Weights of a small transformer language model.
Size: 9 layers, width 512, 4 heads of 128, vocabulary 8192, 44M parameters.
Each number is 128 + 32 x the weight over its row's rms, rounded and kept within 0 to 255. Layers, rows and columns count from 0. Numbers have three digits each. The size before them is the row's rms in percent of the matrix's.

# o: layer 4 attention output (transposed), 512x512, rms 0.152, rows 298-350, columns 256-383
# v: layer 4 attention value, 512x512, rms 0.0301, rows 299-350, columns 256-383
o298 090:114060057133159164081118196121120099119148121104163121084141126196126096084094143095151128091113140168141151122114084054173081131191156120156146070127127126089171132143158145152161186103101164165152090115146101123121178103182111133085164124151122134149139159137093106127169103132120170121202121113151139140074149053086163110171118179076135125098170038171090097159122087091130101132187
v299 094:159143168098174114162140096154123133175181097137080223118142110110144146145107142107083082145149188126090098133105112207147178151139125176164107129192221080132083093120102151141084150097118153112144172114133129091138145127078143152113120120128123168172183218144140149135072111115158094134103131116121072088138127158081150137103147122131177171173135169119153115135119121165133118098078
o299 096:152103225149092137143117070137183134179079105150154073084118075141116163178155146089153140140127098214127152108140131076179142144170150134146107126108069099131104145056152155110151156142105151073134133118133145093156149194084104116139115161192068142157147126180143129124157090110118177148102211094123093105084085150184136127141092116139142158154137078177106154053141148085132122168126
v300 093:096075065041209102153090153111113184104155130123173105074155087143110094155130148126126087094148120115130124132111163107027138169117101126148171161162143109152132092164108178097071133084145079098137129122150117193129138110149166099108185167040108107113140148143136116075199115113173118160144153139146127163097111149166124116176175099144074072058142078107098141094146161055194150092125
o300 090:132178118121100121089114167184132144178169140103094094143193144134094076130143117144139161111062180162142095097077165150142060083159178086103143123143088117092119126136127127160140086143137114221160192174148101172181144139159088083111177114101147195144147090212091144181127156171161172051144146139126103112191186141101129135144122098149108178148133092133103154100124147169131099106204
v301 094:138107142130160130088159103108132106173142104116115162152132181099116177122190126191150093056142162113185131115143149138169174041151142149172124131145156137124175183158114113118146213141129173054114083136120153128189119175153185159106144167127112112132103071122120172143160138111095135126130144174132103123142048160077063106158104116189090081133063112132197093174124091144116060088106
o301 096:124085062113158160134106089160157131101132131120123087091168103147097106143136119095101083205127137161077138174125186153104087134093115179117128194162092097137071144106149095171105121137101093150130131123143153152127154118106094120176128130119073094108124078089164187098098091101130144064117141159125070160121105207121176163108137095122153123100131127104085153128147134114139136126147
v302 092:154149169157174107092096168115106154136159073168093108083154123114127044117126142120109150209165091137154183111063173086140070153126140170117153120160124122131145102118143196167083102124131114156137182171114150135168177196131174088147085099136092107135095084116169088171163107083145100117119124171120078080107127120112196144111163092144154159162105182098149176201147086217131151120157
o302 091:120156187098069114171105133141193069109114138118090138160160112202114117137086138115146114122100134165138118117147160086115158155032138130165161114112154208084133088086120186138166101084119125211084008083157091125180151125159099082155157136067188109092204120088148054036159086145092175151090123172168097088102069128101173097091184157139124159149094153127106153050108152144150093121100
v303 089:046150116147121157119083066137128150155129136108126149151109107162138122085097129138141163160146179115159085118117057111127057099115095151168162128146133125112181141104101096122160155101133075121148144199165145100095137149126112135083136164140163133096127160126128161122149093139144131095072152128172170139103113188172077108104167207141135148147125077137197166164081137133134136203067
o303 090:154090183198072151130139078073101133165161113178135143098111141144105090143147058101069157155125227064110149097105194101139143089127148138104172139129112140062138152100075129088090131113154224163093127109129094144123094115153115093114124137092133110164105135090160197082126150154146122135148167141129166169156165167051139104147075127156121147118175153186091117141179060143132176130128
v304 097:144107085113091112099187137106133160139166165085142106137132115104112109111153180112122179143160173113177159170146152112121163150190161111135117147057133097109121101180153122092173159073111081124088118136129132128107137094081137135143130067159146106193079144151148169140144094147153111113117150158107165124105143144132165103106141137071137129133068082137158146188107115140102109124145
o304 097:112137120158193127124130133154120133074134136166088090117095137172146152162091168110089090160069139080135153107133050128148068105126162151164167144130088141144118185177125186137169077134069135143178084184079139148120155096085140131080142139127093057179110142137122027142135123081155096112098156127111137099096156102145133144142098161054143080150157139148089101171180161114154127176193
v305 094:097186132071162180159117070093127101111103137085134163160148105173117104124137098128070172161109098074155131130099085068087090161138114172159080081140143077174110164099135122122143105136192089105129143135139062124113097154083138138085140085102146095178106118093118144154130143133120136090051144179148167061112115121167084126126147165177128182139144150133137109116087120193130136170173
o305 096:107096103120089063084181135092163176139146151137151117129073145140163134147129124112110149126150097121083104098131124108131152189093114126099117166194142101041126106086117144073102129184114177161070180126115088152108136068255121159135112135114091148174169113109162104148124089111137142142131132148119107114125132162093127113128042171163110170137073127151162094146154162150102151123115
v306 090:158199146161121096087123109155088090203163092136182170112164108142164084090070127144151145125106146082090147171119139119149156163107145102096138156149126210140100179119137114123070092110139134132146093138154192130108162147184141123172151166092089139126121117132102131137175125134159148059078183183134182107156117122169121140118126137112164115104091110110036115115148102129085122083176
o306 093:168158116096108117119128146150142077120155113112102144091036096131094150103125095050124090142138078100184145135130098140162126112146169167135140182157102142132129147125130176077153078172071097125135102134187098122146108147167114144140132113124135098120169114103106134098098100149103064141126132118135130169174130067111149165142170195113145127102144096161095165168136147115146126175107
v307 088:187135054169141109155130117179121100079074104139117117141131140162091107084120151067101098149162090126112102115162124137093148152148095074188144158138087161116103089142106145109115103112145074103127166106113166127105140125130208133157146135120156129108104152159121081152146121061097112155168149180078166146180202144144118123156154133094141109091132145115137175149169153126104136070149
o307 088:218155144147181079139113088120122115163140092129108147111142077058136116100148090163113104065119096178147107118153083113168094080112099137070138113110154135116093173139103134135133150109154127092112123127151108085103133170133131135178133148152089155162134148151113041101100124136152112135127165166169115088126165156148102129031167117170062102100114095160156149136113086129130157120153
v308 096:171137095120123035104117122121176164094148104145126129096157120114108079079143180099118188145166126164132190110129128163197139077155149165132119125111096153154116196111100095093122104145141201139092091138100080098132161148118135156108139103133147228128130095145107127111184131178145144184155166140098129141139094151107117162101185125130151081128151148079176079137134072102082162164109
o308 098:119109173117158133129086135177175111190171148144118076105103130126169118104187153155146151103148082120078109155096105144143129139174116150098144083155163144141099146080138127160112122076097066149105189112058099115152105110122121235143140155109132124065115139094118108117075094106086149147053169131194161125097124106169104117109127144074155114107103146128100089140128156108145142112165
v309 090:130165141158078093115128222106112117121132162128076141143100173093177100134136179157129075120065077106108142141103115065132166198169126099160122061116150083162121092181130155089104130125108186141118134123128168145115144127106100111236152169094150116177156088166136140153152065150173129192172101116103148110103088118113080116131136120105142142160146121107169096077158168197139111097120
o309 088:111159082136160116092136045133113059150187102125150145170101177175101173096109145094125106101114126128099185098085121149133091097137107084099172170158155099088123120155139168141138123121150147130160136208098140096130142115137186110122165126203141099158097164114167102096093124096130102134140099119141086186076124115120121114154099108121144166104188171120126083123114142129122132038175
v310 092:143088112119117151123087134118160154161105137138156056125100089136104137181147160148140092088123161111075191165139164095136209134088168077139122079095140150128129124115116132102155148085120148161120174173134157072109118116142054133126160124141132132147085109126102122150197182099094146138165159145151117112091125100175075109130147177101138165087125126155110118157096109146099188109058
o310 093:090198138156143145198095148123137096092135122111098103062118143164091095134126098064093151082140181122137148116165146173119113162134114175118139106120206144165150113184058173151121151170105106134156097140122100128146154158126146119122135135132147143158105104109150130132089096178089072130161099123072127108142133113121080080166116113132087093138131180124152129111110173076129193131206
v311 094:127115130124127110117144159139146134101084156149158142084102109123127136157107167079117127132112122115121157177139118151129137128138140101164135109093165120214168120104155108116141153136121175140103172115156060086082125079122119137141141103147080095182098137153119133033117162154098100116142093078134091114076096126113148118103141201089089134109163078084097132142060154084141150084146
o311 093:119128131156127118146124131107135133130065142118133165102147091098122119125108116174184130151142085114095106083117110209129106124172098149127118132153175088192086117177167153161137138138118131121213161141142151097151095151028175139121139140092131180164048130146166142202135093153074086091074120126138157156095187120145122151132087135089125128137141093146149149199115116096150063078118
v312 092:081141111101126124130104138123118149121145150127129108078143171156098146096124153108197154166126072121173154126059108098073184188117200117092148072143176112057114106127102119149124147065144114092161158109116104122150146135068172118146121103177122139198135149098163189097180121091181156106154193114160158106149113127139141098094087090158158105157153181141100156148129132113098154094094
o312 092:120113123130163183146095176138165104139160100156127140157132100118148112129110127144160150145111177206125133118085170081112115098080079070164076133099102119140112126100162155157165095068148185141197053113142136092204139091134142080157090138118132160155184084074160072104120110144114082130130094101135076165107123085154116171071152176059165119158121110115129174099176098128116082153189
v313 090:122061145138190091137126123090154088096094123122149138094132150108072173122163106149100120159158139094129123165140144179114116088144136127095097122122093165113144138104141141144138143065061099072147163079148118158159125184105126075151130151086117117183091103103157112229148136095140218143119118153129191149118114146136129137177137077141089141179115095136108164127154129108190130119092
o313 088:187104117068159160137112150146147117122104114119108143128129077160080117107119164072066112130104135132077120096128138132147118103107121087174164084184163147102064088104167098154119123179118174119159123053137118112157149069135007079057073090157115096099138140193158117075156126135137126122118147195117159104158151129160086139128150142136154092111096086089153138123121173142146141165139
v314 093:149075168130094141127145128124161150183080134111124109193166115127104065199091167130138140120152110114114071142159127146138149115162148131149085104141063176164071114113120147139086180144172139112104135125070135099096106142129156123133207036119119118157116081132107067107146106146118118077166115168118084111114164108130144152141153126073128110144113191158100081163071171131121164096179
o314 092:099122112111165134122140132107146146048165156101108128138077151123124124149152152166160108143143154101190138129118090181164127104133116115095112139075160142105139137155120220147143109145131083118078174081124113112132076119166131167204147133112156115119161190167095112131117108103110146115054081124106135141057117121151096105078097116113137138103151123140141145127141066080104094106098
v315 097:145123148041157130157196116164121166139137091129165108168041121140155173128096038116137143080155109124087158178135155156154089134159178098077137137143096106090095132211136159091160099159143140127145105088126107156136120096114180145178067150094129095138177181139156116124146087096144156195231160093143092159091127096155121157137068164112138116093160086120122145114131110087142122179104
o315 098:132114163156078100112112121119134185100160114114199137192128108100101134083119149119175150141113100127136131122155097093216141108138150148164090124098104162191166169118086110095125168129106128136176054171156114146130133177108113141055149049127140135144117125188130137152134094148127141089098193144165136079160101187129144170116129129121142126167096124109095074169143132161158147107155
v316 092:138078121120153138143143129126137094113110092097113142099160162164117107110150101079101072138118100165115153098149155098129108104154154127100109126092144152122140138102139161126173118160031085100094199142164161165172091157137032164161097093127154174167144116146110133096082134125100076109137154117133170168148141127109107223204168103126166127124147124081096175106140106127112152090159
o316 096:098142094159166123056124095116154129058093122134115141138101100170146159103124096144113162119112065114120079122144105209100162172119099149129141115149108136158113124167095143124186142217128103113123144185145114134101134200071109096123100109161130142108095115174139110126079139103116151068149094142164154149116146152123153126120104124167124094114098057194113120130130164138137114105140
v317 095:139101134129123179131118082166140139161118101143103052093153145137172105151109099145179097135137207153100104164184116116176106142111142169127092119090128119114079150050085193092181113119151200116166107192070161113156163123159148168120156184085115122141145078081108126186082174139120157133132118086121130159137161113093064113083122118143075117143072139171154139077144076112162100081111
o317 095:146111149100134200131095146111146172136144130133097178145093058207165127183129175137115142111082169145114134091108118136133127140085104130189155061119147148151129105135097117141094128098106120084081100185164108167116153109154114075110160122148171087146095127135142136068104154132180109117103085133064175164102144117113147094135157160138119166214158156179147106103121108191131144109115
v318 088:118114145100114120144204118090129121161117117170126111068206093102056150116131135101184103106193148111108153176118146166168164111143093172047099125089064099166162185086119116112129118145186039092189119154147124129121164145140131143145066167102130142160162188146121138122139107112114102066086157119172130115123172156149151134116176148146173138125067156118125125141094142105175149113186
o318 089:104152115156087050119101121162119099155102166182157166074083125117097136174112145098136164122134096145146166151105087129128092142164125154129141155138140129128087163078120089156103137138120139112108158123091138136127114171131079158129152091164147126154146171165082093151094162095149080163151151113090196163121139141179136099088144195053090162206137180165107087118208146136114146168170
v319 088:123119165147089135095149098179057175139142127158159107112166144177148140174144097052212082113069114086133118127133127138214105152208133148155151135104153144144099145072110157161137084180122156093154111155164140064162163134103143177078183149152137159202109110126115144104071139099138157055195074087142125093143102143091093141088142115149124085125152136121166083152156161112107139094145
o319 092:125077119107053133090068130058168160040090130155128098062183108161133175148129123164142082127157164080140184126169101133154153099082140150144106124156074156188091172084130078129088098090119097123142142162109137167137142093135107118152126171118183123153140110151185127133163087146075105133146182082143141133110087149127120171136158094104103088192178103111125121180156118152117125110127
v320 090:118102126129132196121155082103147155097176085169116173126155124173074099145101114138099160097101163141128137155193152175118113152144074136128140142147159136121086118130153129143167063075160136099115141171126148108206179085069128159114110158113138165143071148107087111084161158096098138138118137053182137081101169105116103139091089163134113086171173119179126135028158111137130118094127
o320 091:123117146098146117102082136111089107125140147122129077082125108182127102125102113109095136100195090135079120159102139099136180114115135109137150121129125161097148116084154159072085155199119095098179131129107077148095131143173068126159222118056073118121124122091168161106060136116126139161056135151174128112133087112118130141154157151107098162074086150124139144123229040128097143109167
v321 096:119118108110147138124124148105175136110163132165130154170146156103199116083180175062071143068174060109105095144090154065192128134093097081146111095196103127130074148104156116158134150132126136107113101180142147150101148092176114174152116035068074172175068082146068108100123095154164121156170105139098118119092150148162090117101125108147121130095110148109129154127197062163117134153119
o321 096:129135154110128082089142120126188149088150130095194140120103130122170131083140115079140071110136136239128139116131135122141110199131152138135128092109090185160116122188101109133138186091097138127076120177107129166102190117115105100113077119168108156102120170132183126202110141115136168108060125129157123095139047056129168138138107102049150136120127125126057102078088122136147129138137
v322 094:129186133145138117126092143116100171097180146190151135125125133137096119147097101081146172093155070126136106104103139110147099175129153068143176122135105112104172121107152147102092148128147107123123121167104111148112102207126069088101129105160118087103155148050116184100155112151154134155153101151129135152105137135092125170126119104186088168110086077188129087092150130166113083115107
o322 092:131111121109046116144072158129127124085106141150106108114138135117093140136106133152186131095141184127091144174109122085137165088104159125095154144116145106186161088144124122152135178145109160151108086105090165089138140106156138122110115184069084112140183116143113113129126160132143158150053186116200179141111133107129156093140126123103179127120166110104108135171133149164145073115165
v323 089:121147092107144163176142164170146160094128185144139107149162164107105113196105097119102168156094158156127116099128155133135096147101094169111096216191119163096077126074126046081142100104122066106083081093135136082119128116122137190151085167116108126111153142125183117126121150114104159075123091131110092089138106097139157168103122147136097068073137075099082137141179143058186164111146
o323 092:122154051113175140057116113190095165126151121102135156166127114104075081150112130200107183143126173139165102118178118157113102130114149115104163095115142079156146165153137132217163145078146113178114104157108146209100091057143151145118123150174129183074152141109163117116122129049150079141145101106124117175182146145089084136115159142108120126149096188103135160079136102105177099096059
v324 087:155093130152161123145170122105146089121042137105109127162073095130198131120198139072097125124179120132119106127166133141102134093115152166163133166063138071166165124097101154091126136137163174119107124100131066121147132138082118113067140120089095098163139099121144162137094144190165106077141083120141079240166150154130154049194107188110163140168137115098133109139135128093098125155093
o324 089:094122133130148124165093143145098093120111145143135100082129162166203090115119130137126168136096137085100118135168150146078107140115086167089082153127086123136110112150117129150157123167123032096134115111140122119125086134134196183105121171151116167119106083158152088148137145110159164150096164168114141080046161050210137124176149120130111096191147128156143142107070174134157112166105
v325 089:103150110063174131132170107162102090125100186122111169092146151103137102128128157083217104107148072118147207137105121096169073171114110149182132142163152128101087120095151101192134106131140183171142203126146171080137092114065139120136162119171124103159096167141108113118113104107146114153100131133100137133107109131142103132130139122095133155171085156151162165141105165154140151111104
o325 088:091126090156200098181147099081143161131083073150097131147134124112173161109115077156129175091122110110147127124160078109156095119078133149124144087087126171075088131178174139109115104141115155100105134123122102104177134084157098084156082133153165144067119130146156066091172149155074151100081073126147160121109120142148130129081097136139093117145128146139162087166126118184117134129160
v326 091:098123179075100111152096244130122094109073143133185138084138129092154133067194145070125132130142117140128165136104098088075050134120125117160132118132061172157098115084117137141160117090135130184130155204111154138096171090107107122153093208130195151116148087135117161108139124110134086111095138141189134212117106211135092136072139111160152058111141140153100178093094104160162151181116
o326 092:137159091119205089104093130087034080163188078171101128196112159139167045171115150157113104128166142134089127148071085153113100106171175118061166155163125202076113136135135101056099106122163191171125160120093102062114157099123143111146122112103138091125175114149118149171070119106140155115117111103088087163183148094054184133186168156083167150098143126153147163147119151156170153122167
v327 092:172111062085133147086126192114098120095111120146109140142096095095159132116137133138044134080128170116102115112119075095106124182163125138116053137114110067106165148128086131201108125080143168173124138149108146125147149113100165204133099133127123180069165113152133128116156155132081111130095073117126137144093149109162104123181155130152112116124083101156169093112140179157178062160144
o327 091:114170103172142074103078114148115138156147161176132155158113196143073162137158176159085143200144154095088178130053102146155090181157202123126103133114127160067091127229149132113136103082127132047116090091125118133096181103092111072114107116099136163130090133162117127114134123127152082119109166122070156113148134088121136118176082085157119141190218120089130144111080152114124128139107
v328 097:149123129162121118145139154142144147157109164114169117154119115088142153091148154157112132081099088141169120135120198140096079196133115123192138098122118142119131125111164131121127035158089105077150069178137145107124096138183059141133133104136114106152094137103104155123098115117111179157166151150171133095181084130082174125144131100157063073149120115065157131207178145111103131136128
o328 096:124114121151126115096101130136143125055188162169113144146108107117148091071075140139130109102183150124151205174164145142140108146107119122060159099108122173160143181105111117119064113108071119179152138041134166115125122149128131107117076168126119156161123179072174168047151112153101097084183168082207120124120122124174140125134200140142163143122088172110078158152124114177135101063141
v329 090:120146161115114106103110126160104117135162122090159117087085100094149177132091137145097109118141127136133189190141149100113098125138129193099169146116122107172111111121251106130185074111089088167103102084146160132141154119126113197096185184108063128172111136112128078093084133128145124133046134111134154169121093098144115109129169112072083113125165097168091131108101160165120145130126
o329 088:185134103121134125132186105098163056115184086102163150143167073161111164098151125150068112168069157135169095130097119087168171052152109082152130135100085103114116184148108116112109153151156094168109157123163138163107098158132092110189116135097134162190129145108135126130096116139070151119180104132080116169181123142095164136175170113155087068093097135082109065092205156084172162138135
v330 093:106085095123140105108090078134165102141123128113119121117163064207097109103137149111118147110160116255110079115154135141094085143147121082151174113178072118095157155117132163145176152166075110096087146128117175130111116160055101126168121116087117080127165105093133150130119126064123093143081182142062098111126120170096140172084172133143118130094104153097141125133138152190077076138148
o330 091:081116104154091125091055128046144136093106110067170183146083128162124158100111069115095140125143105146144135129085163129135145112203141135169143054097176067100161106109134163203094133137120182146102146130140107125106069127139199124083120150128084153191144140126155154053129084154117164094166126140152120152137102141140110109073083113123135144188122130101116143096134138167142110129134
v331 096:148079175108131163124146142138093166070092159147125081133091106116133170085131082186134065109130121105176095134120205133147131177105154182135136060098089102131159077104113160103176086111060167088102126081146109151078163148127104125120136140132159091121131094173117155139127158088165129096165191114110106122130155042177144113135109088119118164163096081090144074187092134121078130075140
o331 094:123098161147122086139158073215129152122153091150075115122180104136097126150080179099115114128140170084128155141139072164153149099141073167115150092125148127119130145094105181130162105098172055119095104170145154111192158123131111105153113170134175111159118100135105123148113098153080120151111114076089168163095129110166046089167154070108134115124079132124201171138137157133113131118094
v332 093:133116145137115079101188166162104141130110131129101118137144111113092091130121111127138162178146144092107093135106164072117133158156160118168095137157108102146195163116163114147143099079146112127127152115152173162164071115112184140088131065117098154170160144080174115127141097106126086181111185169140098089120155102121159107070140157123064110055067121108150072139121095118160144127179
o332 093:135131170117111102100166137128170099112109157129167113140084082136067132096065106112119091083116180116187173152131133107226143087110155128070160180117129147092048091135176161171103119118153149135145085054160148114107128140124110130077143143075048123128165132180161098123121053127120127091154087104124162122082168136135161132092157144106138168139141108112135117151133096114137084103120
v333 088:128132073128145152169172170148156128149084130116111120101119119138103159135093108117139111078152108144111140117116139084094087169090197118123160104181080141137177143157111067151113084160123068200169151125128093137147151113082115141060173117149101131166132130136138039136201096172114123078175080156109131154162093148110105134168114122134123125096142141157135133127127136127112117193150
o333 088:126067173172097125111103076178125150085123135131130146099172104082190169073108108156113167156082160098114107090171154109085126125138079140072119145074172087166131198158130076169114153119169146174122093127170082117085123132070113126095099169054143171095145128075162122104147087145098130104126092182134122126170173088146124183111114070156146173130099107151159093158148093081149107125130
v334 092:132149130108165159133100131092169158151120137086145126107112137079146112130152190102141143055102153129174122154109114162072124138116171137182091125094219160144145129106152105131185125099106143180102119069115128121095103080131160181131074150124204123125127199122118174122129111087111216090114128161128135110133160133069164135172138107186076192146143146176112117138140060104084016082117
o334 091:089131144145136141179099169162122078146120187187161124137150162143109103158133110109073166168101125130146183108091059126124138124107097143158125099110097061156156145118176137133143136133085134061138123114157144150074178123138115137143179137233114091153151092138141084177116097135146123169147082159118124117156150120095093107103151078132189140138116128059147188171161114097187080137093
v335 096:115143083142167091114103176139107078122096059149181110131157149102098105168146155102144126169124088172150081066152162087129152128157122075174120089115132096191172128108124123112064126118109164099105083140144101136157123130140107122126145094172136124123131160155136132056150099125205106142103136141134199101092088083099090059088154072112164117102136093189129137142149115137126127056180
o335 095:235097111114144095098154127112111112121174107148088093068098090140072147172133099157206128127105149127101065146127122126187171134077054116122090143139117110127114101101173101163145150086102114123152138100149113141168132139138151084165183186088145143074144142139144145110163100146146117129073122082124108188154132209148133098065172152123099126078116132150075162174137162129117147111187
v336 088:139057115141089113132111134122101115131058083123133149166150068143117125115093095117118126171129126151124182155119145107141098155102083179110124067179086161135115100118106111084161120112133123159072141129185103151099135142110074161191145165124105111127149091136077124143061056143097151127191118079082183132094140099161167136104060152137141104144101149073225093122137089130115101130151
o336 087:104142136113119154156138127132137057106117152184081139147118160182099146179129119130157113087147148157165087104165072140160116122153153111102139167146109141103113100117148112125096179137206218131125094162116064160101145127100116155043115126174139103172129174135119168090149147073093157161136102152142191193167130131106118092206102092144158142059131151120142118152144108154072128129120
v337 092:113169183130149130175170155080172143090141073157147109160115124151135136148127118158144156115187085128144104161060177097227186130113138179117140079096149113110123136167117158137120125108147111155125098180168177121144136119109114158113197084154082112199127141123133113083096088139101121158124112082110190153162069085072121073171134112157089035115126121198075123135146100174095116117060
o337 093:112089158133133157118118121108100099131148138113171187144156099160118116140114160134134070106092105183166090138120156088065148150094125153122167199072100152186103133167166141090114186161127129129107087150157098148141110140144189091102133143112145104135111103169113128163122133095117121107107153144132121116096242192120141094159149118138105074079149130112156084094190158125138158154047
v338 093:100077198081109120140133132150089123144132084072125101137149121101145104187084122125124158136191085124074150079117112165094134106170096084127103131173151123113097094103147134133132109095148168165114077140162142132148152103072143121122125163083156113119089164113124157165118175130201064158057118110138119140139101134112151137154126154175181181114089120072140185137123124124103148225129
o338 100:147086087137156110151117134136104166130154087087051167126135120146164144111079143170147110137113154147062152171191140159108138178158157127160112114089101114081123141108131140077144116111133104092160088166103074101121098158154147181138132115064121147098122141097101150130128118149140152165116162114125100110134116100136170169135138156159067124146132200141102125159069136171104137111123
v339 088:129101118140149078110123149147144112119140079175094177116126172113182121116062128158164123156121164084161119119163159100119096092145103138130133126113146131116143157172130178153104081136102118120148096137122087139085117107097150129096079078091062155170141151083124078162109201075125153106137161133104144103070074112148137135076104173061135128102116070124142130140129122113148092121147
o339 085:153135190113138102126146130126145113088125097100126177176110114155097193143106114090092191103110155078128122135134104123075119191130132118157130106137084129125153143035146127104138156120118089158101118130101132138173122112105127157137139129136120168090117137095102105112171119147134149112171111159152163141058108076088093178116143180106134133184129117114098134144083164113126102193115
v340 094:135099108156130106137092067160127167167122142092129134114200182114119118067151118121124132140170092097136106161079093125112131089219151132106112171143081126140155146100125189111180091112117123047158121182136100101128074130092114115108126134078117153158073088195127106143170138168154077131127171111130163097150166112115125126130175142133080159086132103106088084139101122128122104093171
o340 092:093119125107173124137120097148114109124099156115116169084109080137131175133110159119145122161081103166172138151083147120133181146104153134151125088143051108111088165109111181205117140200057112113082104109103117127151101118146181083145160087115122119086123121148191107121122116085119139047078104125162131102189140120118113175147137125080127156206141100083068144148116076132096080127145
v341 088:140131115074087192062162141154131096108120128155135109115192163051107183127098134114135102112123121145164177168102104026136111139134097191124107120147171086137112062125099047158123163108108152121098126128153084140106136152165150133067175176132136137161091103097096079144179100104101160093146145136082107141098132106156146110114173149161132144117132152100136132130138223068110142099081
o341 089:120149108160150160107152060162122073153098158086121124066140069116141132152150094146148132146156195120150146102104207127130100114119136148134124116171121109143151181199097155136118108117106133113133124128138140162193204157131090141134138158147138110138110127165151113145160100149076147124122051130138139115100057139147093126120118160149158110112093183124174122103127137132129174153166
v342 087:131159145084151130070151096081160114095149118131068112159079095095150150186026115131169116105143118167095149206129125075133150126098131143178084084138135098177129140143211107126079068133064109099114139171130145130121160136090142128140121219089151130107106139125120196205097050171118151152101078139174095119109113119146114092107106132098113124153140157140161094106124150114093186114089
o342 086:082143167098111100133094112158127144130127157156149155123157136139079088104124148103162048131135142103120069063074148158153141137140102084119155139163134110160141083119094102085175110142144117112133135104101153167093118165077133091127148146165058096119136113114153115115050149156092079145141144124129090118182178169069115144172155135132165174161114153100079119106121140184092149163147
v343 087:132117112195084137103136090095105119063173154182123106156145145088163067139134100107136159136131140155129133181112121102096089115160172138081180138130138164141115152135129188069121156050157162126128126105146148155130102101161141121087100177138114143053164110168138146174153145122135179139214144147198132119110127140203070165110149098098096091110151111106102097076105143122191100098130
o343 086:082096094100152191106145112132129157144084110078106142138089108139106129159121125155155144129068159150131100139048104122096086145126151097154174125145108117083115130116097108134078143176132117131194136146148157043174090131130139109087153079123134090149187094159142124168072087096183091063103109102102128144141139137086166135151117145122104166130130088078159141127122118133095138163141
v344 089:127126112125183147128124118183121095121171091183143122157157095207067155128158131125131145130079092150154115098161154109107143125079146152075153120115122162158119130138134148177115111149115111123115091153091093135118134108095151138131108152145125105070114075193090131141063134196116170099154174120144124134103128129187101126144115150092128111128089131126116089185111122092110132124061
o344 089:127162177130106141161104135141069167112118156156093140153124170082142115081106149107142131081093160147118108106134171144121107118102140127127083097101226134166077170139143148153076177124209114123147118139139101118096131109139097173143130192150129145071109156057134125112142072104159164172098092135148182122174145113185144111129197079105096130139070138109166160027078119112144139116099
v345 093:078111161092088104089105144138130116093118104122112116038127115153157121182093137100121164089120152123125126193090080081097144144089185132157160150168146122146114173150105168162137174174115077140048126168145149137086148186115161107172123111117129097135111096157080150067147120190100179117083121103142120097154165102130118147084140086109115167137173121133096104114150162093142132136136
o345 092:164182086227129098165118145150074112132069156125095093178104179149126100108113148134157133163104085107148125142108084155090095122199141167113142136121097161114147056096156151158130143164091092120140144176100163074179105099133129115074106116162119164119125160108173143069123170132073161108127179105170151167111104146108110131138128120124097147140216128108146157111104187146123176113145
v346 094:141124074141130164066158073164119103181172201112134144126094121158172151140134077125118101112106127131184168143138073159165100104189128116140077163118211126111170109157142112133116111151175178111157170193108040148107108132165111076118188109087078070120109060141104145123125153174091140120134121096138163165073137112107135039163103101090128179184141100095156083109149134109097100132171
o346 095:137154090140122122138174138067126139129063136081081095146174091105169125164121218167187135118134120069109117138101156138124150060101170122113092107099105122124162109124143130134132154139164116151144157091123163117141091107069150148117199111139111103095117147128171122059175159106096101128092145156097156077170121176176121037126141148085140103118211121103131175145171143151052146134145
v347 095:109076140175084136153147164116105172145141109097131098075127153172121153141131105119089137163178149114201196158133166129079170149116139093139137101093142148077130066082102125135134114127154175121095166068149120090139105103124030185135084206127118173164123093181138185132136150097137137092128167110141166124113097149139181134091085103125186127149115157171112116152133098099111055166078
o347 093:097170172149114134138112140096168051075131115170165115074201156182152101133119140107097119161174141116075105146123092112111137172134156131202130141073137089174129134168115126122101164088123064193144061176117126123168172086117153125111141102069128114131109153115145098113122095129158108123119081168114108121156105157140097096129144105188102117112142155080135166115122153143140150087108
v348 096:162103137081120085088095145111171208118113114134097155137136137093100161153159132177140103080187120089156144121114142155140147118124163170169162150099132147126120125169145149171141152102137136107179157123102108088121134145121116188168099118065156102145123109152101089151160137102086105148100158050117126070085080152061147114108185117180040118127168102208191082146117116082075117132141
o348 092:062124082163116137151080125125133114152141160087177137128140173152148180095149094117195135125180127174131168192135112163108123149107048123121155120110180127147162151143130143138126081135131112167146125108131175155111150101203163116121123146081100118164096068110109121126129124107080105089067150091139174173112182091186103083113116174176088107200116145124144128112133142086087145129129
v349 100:098166171088135112155139133157123122070111132109097166120149078127140122170121124116113198134113144158069142079124092199095172117139151160102130219096062082157112170139071124156033105162127133168113151153176099165143134140145083151097141136197116099103105127102136116119117059143153149117162067137085182105108100133099095134093070145137170071131146152089164139112158155085166152136145
o349 100:122135153156059094170138104155123167132123081131211127098185176126130099106143095167176079120101156125136029109152175108136122157090129109121173159135136091114116104163159087123134162141127170183162097125123091144097141126116116176128092118098127143103119124130113131111103124103141166132100070162142109143073159081191091111176106144090121115123121120129142138201059115126151053139064
v350 092:056108122166110114121074051116124136142084137090116136153088161079082041106151090113117105193134129150189167145119154091125121166127094168184154116140108093181139149172090117160075134134117116137150150094163171122130127070120084147177139092132076170185172085099116175088115126110141105127106095156130116150132158153138074092165102109102110161121129117144113174124190150092149177131151
o350 094:119159137153141081087147077067142086148161140118136148152123118176110105096128096115099168087176136130113054089109091169142123100130109073112199202113131082118126083142181156180064089095129109149094068120155132127129075159142103108098129173192135149138150161169094088132132150143140086113106076121140182126115117137145100099156112088165115172114138118159089142182107104118088135084090